Part of a small language model's weights: LayerNorm before each block.
Each number is 500 + 50 x the weight over the matrix's rms, rounded and kept within 0 to 999. Layers, rows and columns count from 0. Numbers have three digits each.

# o: layer 2 attention output (transposed), 96x96, rms 0.0658, rows 42-78, columns 0-95
# v: layer 2 attention value, 96x96, rms 0.0528, rows 43-79, columns 0-95
# q: layer 2 attention query, 96x96, rms 0.0522, rows 64-95, columns 0-95
# k: layer 2 attention key, 96x96, rms 0.0527, rows 64-95, columns 0-95
o42:483639544543470500578430459516508589422398515467526516469610510514389516530442535452508626521516407470575461555556527410481604510588593456518409510458518551562489533516367507515589377454336606388548366493477379520522575560445633473476524377460419489406465448620523406439565447531437548471
v43:560576618556542595562431416483602570498483372500513490508492455556496448500504501539426546461540469463518477560578474563519524497452506445400515513491479531535454447557462476447497580489408555517509474464434455436448545585407552558485468622503428535479472540396525479660510425443464455339
o43:483434449476569449457511503537456466451503469447538509568479549449510631462487560494523424473502478535498470472439500518528507498554433510594486481569500457511465588437555438526527439556559469524435439533557487583455489490548471509490470346419555498532495502512481428370470559570591492578
v44:451510400531418519563477452464510397483609656492486496377403578538510535469497498511585424525435476479525494533552477491422497566609511531539428528556448439468519462472451516443489467523505448452526520439513483465552552539485555527507599511440464549520513448599576539387517384531538511486
o44:616592537541514529456514596578553574492460290563507452560550372525470440528449557470496565533482564414470582559510493549558427465378505494482634473495483591578483493555444560473496496500543469562532467460448505525533449527515516536478437454548533471393554442439446457552550461419469478550
v45:515541556540507503530526489552421383428396339527485448497546487470572410660599434385465537537460524545592529459456468611469465448531430458491478541490423524520385522477368591618618586418305595469519488518459500572668527537567546478497376546421476532524416559509471587503481526398557618516
o45:582488464455437521465491559547562628519632714415473468504515572565353558412514553598465380385518499519514505433486541438564476541463524434533511453545534509546634465576637534404552519509577445509434568484478514369378419527504485521487622337636557397512533487496540554528511510581451492508
v46:590473540524494444413556473421506463459478442515441524371522614507516504425494557503536405530545524512536480523517522508430519491593431436371428467500547508435486552477536539436557462521564487475494487534522484472527501525447436547445532505476558449532429500595456510368476571606470482553
o46:526563426518535549582498484468543511522526627524499541665521587457456482549424426494532510566426553432449509448474564522517431521431467523524519582462536544598447439530458568414408538427500480462484493474490571547477482455503470509541452459452436476505556538463496479666535473490438492454
v47:404584442528562532565427552393548467491514445456468396427449492463380551495559515494499445456618409517562482480598601431628578476586597492480425588555499447463468522486536432506480562523453548450475444547507423580542525562412429477563493439533481430501582460572472498514438492526559516539
o47:528490441490554439429479541589500558457499562498494632607503469458567451510519505511503576496457500448484484464389364479406454480434394539467572410409425478413535416512607532539494566443561416515625482502590570479426487407571536577407475456446495516499414571441551562509508488526546522581
v48:510471453532413421593496547516611469508468615565481495526549518488403523529460536523526628459473379405607502431481634469577559524560559471540383404485557458384608676546542452551550423476460488529556384492464490540408547470463466568524429463463523521453496462533515437539508495571423426529
o48:486490473460577480449444555456518430491525447421493512489482487497575496523583536520449427452554499504370436523480417523394492529481441557404595540500489527617372333552391486496467534544557576469483633409498585502632477491490495396517557502548377552478467558495491607487459502478581533487
v49:519557585478491452569405431395644485539497399559450466391459509464516496518526468517469418608470490454511564568465436463458503497600467446406446449541427471531579512544494541549546533505458494502500509550467585484453526453415555476445519569503471570493434467503523517532542447550455479504
o49:503538434463469554436513457574423505426484517495554468568466560491481531483435530498532475436574564556502435502543527571555495462444498553587519539459546502529411552500461491438440481506545484509522563442525427529574523541536525506546471435549544353360526553427460524505475499459580517529
v50:431457508447506400497459375503485530527533518528532637458553574439619516486463558451542450424518500417446443504547604460487526511449456456445593421441588485579561429443437584554568391532519518529465519556443519366413567485516543550491575415562470363453549483523447525488626532571543577569
o50:555432471515444586571535603543525416478436522509509460561432441500384570448439458543485499519505393648492509471543568526521425465479611497570395616446513649416428517513501502507442591486454519470459481546561525633552482559484523464478386595492463597529476475516528486498375556449372465455
v51:542525400544421466510505548511519581565458402528568639535521456563457533511532488476545467567545520425539604390483490471485568401481405529535517531535498440453439528474516518399420568498605578476531535381499395528582464531429369490522568545458528443555548562511492544495433541426427510495
o51:523528560489611548504517437438501449474643534591523474464463551452545460471556541547381508491386491493567453541420521546489458516484538554456479535529548576581584515531491537555495556515471428485544476590475510516371557490456543545514473453519553500462557505408459439503522516577512447494
v52:454417418464418480542444515597462493474467496533535580609432447471466496429576591519484475506456584472556470454469433544530432519567502568568481439516450344381544443541555500423546408549589506576504436458557628564470399454526428353448486527502567492589459580420556554502480528347369458596
o52:560503511508569509427477453487599489473495464530551458375505548431526576441497402399445520501533441530477459575421480544545515537427457516460467480508490556569447440466433442566561561558309562474478510560465358445443523575519583659466575475544460557334451525510515547504493532495585527447
v53:549423580533396424498449512446452522511557438501444333523476486538456454431558556607506511449582657454529472539568548475656473416496515455422386476616567562440622458456608523453513508485530532483477539560491584593534525468503471452438481475502470488494480391554489470494459499438494366444
o53:374554436449523489413516524466583505553486612486520550564472551488570486617467402417545498595458447468587555451483403394461535536574404445575595496406407454526320552602505436466400504509423469442506561436532465546431469484480495575546483514573530416533433613515513537466461573430560513550
v54:433547497435560649537568428559318459407450591480570554504573513401501467526480460470540491544420560497433497569448525557480496449531424516568566472390529511463518522592434581536467366548442514489506521557452545370455596515510657431470467417555579550613383414572553486513476566484608505574
o54:486402543529382436530538541560664516565576470449454521427511529519444498524546521458408591505549430596510570475586534579527500512485599380532467484562464564374521518400510496531501639517550408575422453520459436540578424488477411472544459612503457504437606489427455509442541478471412524529
v55:560428486552456577436494511505455432627551412484527549487454464494561511444513417460454476467507500564501626528529460415528539415476442494396550595539511438585472393374576503534505590551498533614466634407473492459548367548494473484496519581611458490564518529447456589494384496403625452420
o55:490598594471473540532466399544485448418501555531545421520529562527452456510489595499419501528413420442509390502508546533520476506597528462601480461528546528538455553538473550536542472541515448429532314540550459585360507566415596482454505360474547483535464472484540377508648515533384520541
v56:549511521544456473447449401522498607512507472527423666578545571534602487487464611478445470514573521398531456429523489459455505491474639384397583547522498483480553541556347525497599490430544516426500511492490420382478586476393547459520554511551406466573519605473548518552588414481321551491
o56:464374450456511506479649634460566293444532529520562420478518485451401515461513426540523493440531489591524509500425541461573431417489402544572412576515491628521455515565478525496471485503509486555489487547475489567502439604520454533345449420475525521476486398605440397469423537399536449560
v57:377491559626329353511574438565436344434584471675453557572535473412504565504481413568584444417375642524470427486428634565420487489520466648579512423452486486372472589429584571532539437505507387470602518437463449518514473453566475528522477537439471457546340576537578530492469513469525558520
o57:670613434342455602446512446407577598612507442447534304443485585464440568443441576485484464630565566588474537546574465480563436561386492351393534508474522508601491504551574457469489550438453501517414541610600552554501447559424470495385489589534516481409626416503393454477565570431479432481
v58:413558598568491542458473503485533589491518400506437443560406441477467446563456397568388445436550523493421498551428428529524461480501501432462445470477541567530503475586549634458475554556563415429444480489563529496456542481532474348534494520487558628525482437587608513494517508451515507570
o58:568453411464462438528478441415434516573478538476462480560539461491570516461603538451544511624514551500574531480553516459484467553473480504577483518484472451455470555400481395533489478529456478560492660520441483502494430435459523540393540573575538386455467507444429478503478470556624481483
v59:404493506535538506530489546463514504471547491503528429525564432440479512440491483485603501353467521567459492400590561541595529525455592569535484579558485514561489427434512508554433481465486541501524547525611448509548418511475448568607574465535424462389571532514406532529487521383644493427
o59:517506506427430520454478480432534487611428487466517583453445447534440521467559490534442531573553489474476531481435432423500504451511461561441545441405523514412474530535606503525553570495438529511511480602497488516420567480549558447408418509438544553583403509493589543463456595522418519563
v60:536493470526423400478528542559461541512423476591633566464475419590416518588483459576562575394428444454486618553460582577476493548477350671518535424534607483455461448543510436491458343493584570518475399394397512622512442454615465599439426397520502494589578425396493538567422536527487531418
o60:583467443503535579487467520514482538400536484403413439554529588450549573452457515437482446536538504555503448492544531477433524572617595444377479522450469530548567541484362507542493568532425463458511593527430517473470545528416542469633559562428412572491483520463456458432576383498455482483
v61:405411431512452442558420475416503429551614564544406589453505610459497525509573456393576542451517425489535443527570616512538537515550544476637534583569473442600501496341530478547546497427407484521478522540524432453397535418532544555545484539464397379387638538449393462481607435460553515571
o61:601622515540509566510530507587409495505382444496540384500538373505474427466398508554458522477458499500429497402554483496503499548444418521407515448458533654509483437660549534578446480455555527481422501417553484601484458565520515510474482476531595621578338518468572561433450633481485494470
v62:664527599478489548525501436349538398541387348502463467530561354485395514423552466589382496424486499582510579525537563403648592525498543465453457554492563579509520503494608442551437484415477632549476494441454564562531471528555630565518473607621466546526419457568517592634403521544365347429
o62:433479379524509524541438530567430505481517572482546585403457650488532524529488516443592532578467496530441376410459453508448425534515445623498550450519481482564422538568419506430510528552553451455559504568589544533578580562488399485455529489454479426507461551521490430391600576450505638556
v63:522576582536582578535512408464676514457441454618465619559532419343380462564491386538413619436451419482480499550490399576519506498507449492540511573424539572572412550512470532525483538405376511579556526476425517510463520575404508469538380595499409566467414563511591539574427435441460463381
o63:582471432372477389527462460478379495555569526504493473424408516532467534444451610502449359508503549591468453417546540516559484569431478499527526446551572407550528566369504445528488431576597533507490523549499510558516520481553465517441622413408539449541576494496407396506521654505560528542
q64:559562440471567567425448510472523474576516506471481476499454524513514469446557517513434556425434404466483459565448510530441462561472506527471541554524530376512538457550520540581471522539517507425545484550486490497508469502477562487522497571536469503429531485517547418458521545522472575534
k64:506411580584477581363541437437479441519504497492546498488464483527541466532532524509483527529522486496555548472630392498468512531465482549542515491462525453449503479492536573476491467485547500476549536577539526521478501482510538542477476533427464564476496546430476379528511473552554495466
q65:548571497553473516496522499577498481504523567551531526438527560439485427518493468465502538413427480465523524570551405410441453509442405576574604564565522393538498440597544600455430442511526443440549559501600410492547508512505564481478419470560481505480374497473472399529559550549457490488
k65:544463498580454462528481422514523552489543435423605524518463474470518494591491462531432494510514559397552559437600447466489474524391467549581471611561506514460433427513422489481502415454442542405545502498533477531488376441460523561412528508611490480442547553544561419503538574616556571502
q66:437515394468536473540428537506477512521494561549433493592474505483544632460436493576573454518536507455492546524420462458613450503575506501427575535498427503542407560490540507511536457499479527518423431458492509545503529512485476460547494547455512529516400482464477490541480516535448452525
k66:586505459530586515562513515536498496554520543481462533501522507543568486457594506526493381438574508491558489514440446591526543452417520510493454572463500522494459494487545484486448519536473477456494508452569517567519521488463564456480431490521518413487488456494479489500505413517516477401
q67:503548631571408481516322515473465550441526517527522464522454515580475461636512453421464513507378585485477505382560520483472519456518523502569539463477569472463625537475536549499478459405490456532476520447520566495433467409561469516407567535527505520526591618444561589492461450585602526495
k67:494618505498491411495405464530534499425593506466461602545591549554440506480532481535494554476430454440412486477571497453461441524555559507482551406476453484536581494519511452495603537441391477402511497463448546447502480551541446370538572519525519633578515560549426580585503525409483405501
q68:479498483553508525448520451485506495577458497537449432450544460508496425534574454488531509478468489562549463519461435554495494470508481544531507460522542481532405459501494507499429502522487554572442569541483481502531555494466589568512463467476509514495474521490526477473480486500462522530
k68:522413524498480542466522532540565498486468526538521490509461504423520467560522487497470458535442500508497551435508473516454512531511468478599463459524469456553484517472471470522485519462515510520533461536501542498521554492445459525439440493509567458470492521536525427524489499471584550544
q69:468607567497394546498518447543506586513408446533447553567458433418490462547471550453460536574506476511542507503561484497501524571438575454546545499486495497463537449462543453545518424478621559518556483505433448538541467499462501483475453442517467530530416465423558510435527502512439550569
k69:458529582493477518511578532538516441497490443515578544399392534492450578524479486408499495503446466533499495496482542512523492407460472503521500515588465524512486512528456544505512457507489562457510537479523427512477568480602519538450463529539499503484491480533450480469465529457465501493
q70:603472493528525525557467540493495497575540519515504506521530637432481505487568449544514451403515476490502484498428430443498465480470453506425449538521576392605537483622470485491470507506502459483594526551528437416474494521535529582495453368476455442432424479518503524467525478533546531474
k70:486518580509532528514418499469487465457497409490539493550493440482460420477575503516484509507529517445488439429524495467490481537531395523589531553465595554560536466464424464509480486457551530465560550557573522515517552463456462500366562459499515492560502544524520486483482473542544519597
q71:447530420483554456569505449536513538525436574444435499494467464438571533466488533558515486519589480480425494582404468583506639419527502544370534453469403501493467485494452563625536549531462498538590403423452514524454467539510484537573539538528513488544493471493528504364556523468518468514
k71:613514515561451512474463563433457445546515549576477531494490485517601499451536521473516546494524466502550447483413434529555536527495445516479564560481595431529512508510534472476473440540527448420509450561455442468534489614576489469538477501429459377515418487479494506490466406507508548466
q72:484394529416434532440475508447573423322548437484525469441415471516383603521427620516455430508530538529481575480630443506541499511506500499484443513533443656507503549478450495611557519479490558563471497412461531496459469554435506489479522580529543613541603487491366487485480595558534542488
k72:525472472506566472468605413490483525494452558565500477422439487554551600496453514576557495573567526534437481553394506560619498527519537483482538526582409608513332562474525495518527403535514495518471437467503465595474574611459538439593587470448513467453494445463483523483511548487504532510
q73:488468468535504455455554518511446475485559506518558501436530539552536512568424509573458522504570512564456501530525477457492533451550515517509508496530426599472445543420390521523527488463510529490579455510480531544467594502462497480544478468450465607449510500483531460436531459541449499546
k73:524557441439471431499512533461489506457511590522405444509493427474568496436565524571476553511468398476526478511440480513578500455495522460489509504521498568467448488483457520559475552548511545572463495536469515576477533478514477523546454473567534435513514453522548494473474549444502594459
q74:509530464492556513482540469461460540601488498534469546538473493504489496486447542598602492554551449492473527528360503473603548516510538488415555433480429557495464577453391482536445472529487476508474497417440556469433505598480385473543571391441543506452500442524486485473499544481480479511
k74:507557520437552512547526531471478431550455484495446467492584495448577478466605448542481512504477479587491444490379515541411503492524496499458495521499541482467504573532522496587365483595507460544503460577534491535449549501539543492457497468440529411501523502464457542445506462429488500441
q75:443480422571483505464476506485511563454578538444477582489496515455438501532507474480426429497458522523426602482508496527545426565590579450507477476620420563465456527451526490495530552480469491534504518481445521424441515442416503491543535592518522566492538461480420494542514493589433484492
k75:538463473489555457562539483561540484592519519518396524433543453509516531476439477564578475584447487509506500542468521551555456505516503449505521474509464520533518493523441474494494479509498502473435531471445489551491547543526496455576548501425514432442485512538482531527508529424463470405
q76:534526606482471555465490515506599488550446482480524446562515512489504470513601483496465484379507464556529482476535354474412485556541417514593465616460604403498570468632444549499436539504643437384571583605651443446608545511495548478382397517472437444523483519524536501559499401512476463533
k76:464419458532487586411482420514459439389518490428581450549493427433399576501468445450451499533499521402526497481570432436477538522484429530561481525572489497534529442478462448487542549475565539462569548469520563519542567461484445517416538469586605596465567562505475490465464569625524546573
q77:591585470504579469515517538541505557582494594496492523518499570445541433505455508530521464535481527538491454482441479496551471457566526455454542477508444426575472545511399528470514464518443434496504444501522486563548518546452606476493480497415484435452515424432501433500575495495436465507
k77:538552505483472484601489570487561451547432541499490477512546496540463464536583509442398520455395489484503499490536455532465532490433501471558508514504606428511534485519572518477441526599536473464470481585512474546476510434541477510485508458491470457532574539584538506494523418458448543512
q78:554578523520482543547460532545496529549498450489463424449556416484440504497474535531437537454468517463488566471559466518499492490439492465513470473484569421486655462607519574475510539521630459490504548504546521550643419457523475538425411530560471502427462503401470514498453473507484532548
k78:480466505484454465432468500515498505447472454548563488468493529544440542574460519423493566437457524554522524523506547497511490497451409581490485513564468551504488537480508465477548531491513601487495518509485497464466567525451470510436568515536540588479554589509490440510475521577443493499
q79:543505466520579494540545452512500512569523557621419445508572485447530425448477512549484567501493557532530502547435496564532523503473479422473408556441507484480502543494533532471450484544517451488474444547510496495464475457588511506568469495399614425506496482496542503492507470513453514454
k79:548509520446457517490457539483573557577549459459524470561498441476526470478518502399529542547476510509502503441507534569433478521528450485500453510465552457519574532577578481509523520520497491490563554513504526480517539469494451479456428457504416514511514436487564483445521436472479482494
q80:519448569513455566461405502542599383558529520537612475513492621474495387483534444446486564515448432567560488479560466514497463523472393574608429528446583361540558434646537520513477558526578498463566579607529439508529501477474523468345461514482424444468449472531496544426550550441523538578
k80:456458524459487543418478416505504478349488455440494440509458478507454534588453499511523535544505495496523475446583501389409459501454533505551508493505523529543453486472444432494541567458516498429608509535522512482503514419474506508432408581514499575474462584419486453531452511576546507594
q81:402492505548501454430523520507591482449547515470548449519559524511449465506517434455503490400452506468552537488573471454547483518473409503608483518513509385565522495538606543456545525557567489447449471464533401350487475466565513587424446409603526522482430492481546484572470549566519442507
k81:524452473531475481477469376535487559456536474539566533480486421511480482484432490542549461508555578408524521515519480481527507502415508550549488532577445574473432578430429478448518420384525518540544532437461479484488510538493502454478508492687501533442520602526415457493601482648519541529
q82:491508504554583503442456506498501453429544544496447545473504549485542486461504492487530510541506444491579477430514519557585554476452484526526429499514503450500494452566506535574528518490564484448450532494509445517620479496534486491520477512499468526464436556460460410480451516525473538489
k82:478486457565429516497511453517497469479503413535515540505432491528495510513534486533424463465513487551500490430468443506502522568481545528426526532537432513470424559476560497477531469506508503546515599500520452515513530515434515555487504586544436518461474550464509403458522485521548497526
q83:559499489445448534497508534487488577585475510425450572516515500494554498541507535474479392588526502503506543510445550505479482479512601511499453507417533414514503493464622505569562478480491531546503546528501474578450531458459442567520534495440561488577497420414552487469539557516475494529
k83:477486482515470521504529562520499474540465466535538445549402550482505512493465528461482511554499469545486486448536543528542527499487464483508507449522535525422469480506479469526511559529496473478438433593568490466452547533575582451448448589429462499499543503555432484499501426494482492474
q84:466410483522535459539527563487550478524476563583475583414501466502591541541547348535513568525496488487500535408381433534541458449484485488448558517457461535534406529574437543442393605563439408433491476494514608539477573521559543551574505554481445450496484447519511549488486578478465554499
k84:553583466424566484495484475534505400599473549474454476597569442468517381526556514511543513457490480594425507513453439546403487534485499480514543479408580401521513473562511444494549514495528462542552446508566474561541477489443512447507533439465485463534482510488555529482473529501515493496
q85:519510550469485480517460541439544478547514439459557402433535453460485516516544513517563486509475529530532557490567542609463488460431489528511493496559431516466493495519480488494532548443492530520512498483497502483534518469494498489544491485539484526447574475529461526435549513450538503486
k85:461482507496466529438538511546471539431467501507501535488502533518448569551446517539503541532479452534491512480474482494573474465493528459519535500539523462565527525441479471425470452489478502522480479491521503506492528538476468500480485489488456479434466515476529543497546529543496532512
q86:494546461476528547482462474446500541437496577498512474554487527530481540564409457530582525446472546532472475514538508468495408556463435513450493489482526507589516461580441507456442546461544512543577512461579515483469472447536577549427552406493463521515437446447508445575514497568494554465
k86:483515517502511478490513499521452565475490549512491527461499447513497501428467521504460566415492547400536510453528468510510552499423490526518452576474528535489472448511461444499486412479456406569523501470496473539484539535457573441480546527575537509523534576523473487533450499550541510488
q87:432506481507517402539463496425500500517528530521533602493439457535553461450577447515484523543500578484541491443506458484542516415535466466525480469559437521508475505511519474514531462576438449537501466447473509463412516541533432528562566450480554434492511511578508560532525525480515476439
k87:511639477546547479500461540450503470531492503439450522527572443526536448471451507458555462470495498514454445547475500476446452531597516511469522503494538451532520536526450494532502493515467499423543544495485486508546455555480480433570500444546451425529453592494585586485532451479484421543
q88:456520503475486608499463550420505507509533539493517471453392444578585517530559520482412448537534557565408451429420444519448538459542554455427521519499424630544459476474479455531427457522393445546456513449487599536446518529542504492559548529483495538538622563496462528537443497521586504480
k88:494602493476561457488505499500514423535500555396469562532526537543493461461527540480514593471473419477411517548474545497425472533610627524470483441505488478545573448480555503525515554483456457504445462524461493428569466548535464420600536457392461456553502483523541597482547458354505460489
q89:540553524492450424491448538520542486632476491464541547429475509557529445435603561502506475525581486527458486473398464568531599505530583511485526451486524505483475546518516510535505539605475503547397354482549506537402460507483541460576538493479457443524479410539563501407491449471544458460
k89:533526564525525588486461557480536489566502417522421544510492565450558446537527461475417594516438471492422432559520551444418503490557530553498463401442586457529574502518530438510480576575569431468502473572455446475543531436565496489534461424430443438532515513530411590467537434457461539560
q90:409427444468354512476555378498403477332511446461529545559531503525421526567431528579482441577626524434472528508612532491539466478555563431521531527576420633504491547301519453568565404483514564569414496336449573539416576518472401411527539547474576598554551519513426485533425532610530499492
k90:481536457455598498601578496472461546557490518577400533437414457499619525431502463558559459538528522514516509528384592589607534412475512480438596525538372628514402609482484494565466422480487598567499440408501535484422446551542519524621532407510610443476475378491495559464512561449437449462
q91:483539539504426489529528471436452487505431527511575476570469503528466459567398500511532548593504554485444506433553448498470592525550486471499483513428569488533539529523474538556525498450523539510519493527513507553515517468439501506459444541437507540550563490495510487499433507511490400500
k91:498490449467425543459516564388529471429429491530454499530477531526513572492496473499447509558540517427523426564537486510537456501531447545492533491523474534543473532487512498476517518478481562541518450497528476520478517500495545487539470488500556559606553525504448465500456449528502525446
q92:524470487490509481578550516489534460569499600471372469500469527488468553515595600557510430528521514560531501514442526496542434508547517400439490533501535470497543471460538583540512538475527442527434513598459485502520455510441556466493499486511484368535471448483585506529523525431449551457
k92:547450579539466510526418629553546466555549507497537471436491488527434486618510498417517453499476481531478490545514471573477489488476530493641455476524510452415511450544558480444478462512505499492466466554596476459535537466514588535422501519504470465428457533551529461486480458487525440516
q93:434355532510410479462523416530493502465490433450569499566524486473434507582495529450494549578510538406574553416668504414442472512504490536594432448460484478430461465440407402479574615422488495540455534561464499510482587410428456557423476631549524575518549616436548457557520523573550501590
k93:444433413465469499549512494503492523383458554527516517454498514508501555616364537523494387547541520496499586508521485526628499456483473412517563459567406632534406509407473481591570556554461492584522432377446538503392578558531463465528545454500545541510455513509429477452436589577472481461
q94:518540504512498482520517496540551480562514572456492501474602558485598424487499503511523540512520451492556476550479484464522477491526421595454519489486511425521463494569569482467482492541525530433512546496464437426546512453502575551544495464509439440444399490475547534500600523490496506474
k94:504478505500541502496419471493492490469451518589588498536473456471558518477484471550433442466535521554544487469552476439514540504470459539571503572475539495487520508490476519470436463484511507439570541518534468460516513476513523505398474500575504411491487585477555489484479511602565577520
q95:466556457499500509616606543565485530541553534571425482377488520537582528385441539474549454483491470571446468544396488638552464436509579418436489464552430624487439570484527505603411407499488481623425423396545492539469545589566527453650508486445487421526426372498444532516507519342411457380
k95:585555574514569410556524577564602471618423482494506468494516532465557467424569447429534515537395448523489440515399584459468482456490535572537454545446644326562566523667464539502423536549540500498453516560549461507635447517569542466526479459473408404418435440574586518375543500403489430471
v64:450544519454486499498502434496428540502422476515571439479490507528388555435549509490583452519491498507469444473526560437582445489508434597555475456540579527428569592540533509464471363537544437504548438514456566530419481511486493442440504379560613432554492479585473555527600537443460549589
o64:504427470541511521453513529506495516486553561471442492495461509528592502582536429494421496503510499589508569463478467579414502453454536470429489520416388564408499441530497495550476586436413472497469591563481518511519576437450580536548404579496404522420537447449485509418513480516514527431
v65:512476520446526499457504530485476466525456462506546553403523448502512452463430505420582584532513494555481462569486517445522502463486417527470487515464504528489472539487518498506599566520397503506534516537402414471473463549479485527518436503554552345465456501489472490551472515549526606642
o65:488486515522491594553415485546511474459540629432491472573483561538445406510525500556438419410436482546548492522544550526530477494599545433527459545562517506458485490467498548516486401497493499459490461433546491541495462522473581456558476483543467585553548531455474497541481432498468521404
v66:491538383441492459569502509477507478479501506514452586529536451527513480572489502405480525564528450488472462429566488505489460476530487479633551552483423489502415544542433433574544562517472507529536480475483464493582505423485540555519500579464442403481513557473477510509520431483448605477
o66:475541508546531543443553577554413403475560491512566428440451456510446543435473508589488459383489522484457525563468485504517531555432480554473522508550536493509586520499563550496481454542567517466508500537541567490521506576557548439485492383520489594529520452503475459470506478532465477467
v67:517500521510474469495483465555521503509606519457487587589461462478558471485495526514458519483481523429485516550465466555497414493523460482455503523506552532512482361470490570499537509501493475528496551521519584402462478528519529444477499535531543520489519484433600553418469430483486482504
o67:526510540467441478504455469410476435466476443495509519475513481492376496531466554485541495599533465513525472462567499460560529429552545498580494542469521545568394569478460464562476462541462525479497462499516438614530486518423467514488468430526492442468513504575426443521508527474506443391
v68:509495491518505418500509382370502561502491454562562556374543551465570525462529518431502531475608402534488547527585539485467496476551427421383585507653559459551589542477524469468551391581587512536442454623402452435455571518481474526483502514521532421388583461530392561492636455598595492506
o68:587425420604474633441527540538471431433454639549436424627493464549487523552435502550552521520382468550464512386509511521478433482522571500564510561412468601467404498516517519507440567479531454434381547491561561564519465454494622530564484527435502476611438527533597413559388586486350509502
v69:510533496458532646565437369413536504496512540402496378419497560577504477430522514474455453555509436550538424502564526398588514512556591495470485542482519449480481500510481435518465585548415542503429505524513537464396525620466568494478555478548566535510423461519480457493571424575504485516
o69:419445535549449460487498565622551454505448528584541550524504425496518480596534575501440616470467462492458543535445466566398520457493456506631580466606432553446428455548464547525486435521578454488511390387451488535588439487456522515523491432493461494438565482529520544480485511468512525540
v70:541461492508486498545474567536479551540466481448512534522498463494492534563483543531551543532472524481508536491502440552473438457465478486465491549586447504615472466550459519493440544471529444552464544504531518553521467447525468526468488553478510535460532595497415554474536442469426440482
o70:507475486530538488480509412478453464508523505492486482436454510477555514435451482530580569427486487546522450493494608447488534461476553528481517452464517514444581601456498467532478550542476484486578478572506490432490522492493484571541462489489619459513465505480533464462492565558438517495
v71:487483565507454392538404519547547538489483361515490556556512452508508486537560540461474554472518542426530581555560502494578454505439490535477524452570539473453494535480543467487503442502439558550513405526449546505488523449499457415462475494496516420457534518489442541450470553369462474525
o71:515459488514460494449574436454492461426498594528571431508462549489558482456484476471460432491556520573474456544533496576452500484509570518524512538487522474562480480470440438519462557536472513420513546496463449499498493455437562566555556458542490473439444437452494449531516456584513485440
v72:472531521509461465501521504433488484415467466528521478509569528487487483533461483509595546539435515465448527514502537486503491532522465563486474462443531555442443556547459517479516489462400515528572465558508452490516508572492493528506505434526444492478411486588527471462533511478467505512
o72:521450510456468526497480515504508571488584469469471491503420497501472502491555512511472403483502494511502523504509453489531505501472548472465548501500418473555538457483487503515485474548525456529513566515416497462551510476535517490504489517519514451468561512370472569564482470457523469469
v73:536502544624469455439489596536515507458568391508514520547483413508551483523518447572481567393503553563505527513493500505498438546403517546393602488484520553557531509483531498428552464456643560449469475473547544562466456498469416463526441533515451465422561526450463481518528558439459512458
o73:533486506432465513544594399368534548508402648618470550484579621547556560444524390459514534490571505463596528495470444469570499521568536536502446487430461446492502510467456419508530450493468501470501558577494451465519539544488557490469526558436552489586428474576510465570451447532516492526
v74:483551489392520453479517582521500551489500452578548505472521437518457460507495483514560466517550464496485563601492375541386488520485481555478558516482507521518509485523561541480489492494519571514429443491488525567523517512554484455457460471505514512512553484431517484540515529515547447531
o74:460432538574515522508512450548516421465458595374473476503517500537475524495498463400503452501462469424495454443434534443595501498574477466499466451468550547453621530524511511519531541449434441471443497504521401473463491556475457548513542543571526516514445596467562533545512465449425515438
v75:545458527544521484520567497419453465531432367510401450430453448591479571461534523485450603527553458587582536574506515433547599449578500558514454456513494538417520601560649409484531609531504547571517459509421543492498505487532525462380503501454466492476474480477529501535413466590365465525
o75:444534488583573466527458448610408567473582554541505536514501564442576444575426445477533437452432564429451467503496484542423513530452412560499542453539436432603476436524427504421450347522516492487572537438530449411530517508565536501565523473541424456448472475459470462516567448518602516396
v76:514535615526455547471503466546441501480415517543497514469415383489459479456537458487475503411517559529490501557527496554476563498468442622392446529495510518412502484568491507483449492538554444477519472432451471461514456529512493502569478502528573546561472512495487527538494544517547522420
o76:466467450408556537517455527448573438556613562495519509533492591528519517566461538486416469576433473535526513478456550505474408541530562445566476484520506492496468526483461498488552520491440512516508500547436493587472539436414489558492518477418460494473567461506534443393555555464495480575
v77:564554561525480508471474452463492498577531500581505519428534399505568521498475492579420444493463494405447506562532569548455503474500460531469564476448556541402533456460503443546569496459544453507553521449446522407509513567511577483462461490564429528496543424524590521515526497525525493464
o77:454421501423481553551562549528444511445460434470494507551488583532427484551503513492560473617473499530559519454468382539531505539544514469538443545462518523572474484446451563500468461490524538565467498471545467712527563526553442481510510545442411456487481490458440488478516526506560479538
v78:441499475543438463518504480481524536500544512552613470434537543468524466478519483545571509538473516371488507429540560503493486412484514596491484534535517486401526512528534464478459429514536460580534486523413502388430532513480422465533492425471508482509501439546588468556506434508499487492
o78:486413528487446520421489471564562506496479467438462414522410532504486490502567505467458472502499418492467550516505401568445545526556532425502498464449478493525453510447492483595484575599520507539459476514593493574525528492516521509517438539471467476536525508382454467447487577479496506562
v79:518533479458452520570591430495514469416413594510522484505486503479467468538513427442622506555429503517500469471537508500618581516506535529507430582453499478510500539537412461492439469504423500491528505521415424504492489549500614551564506565433498554524351542527571509536425479624466465489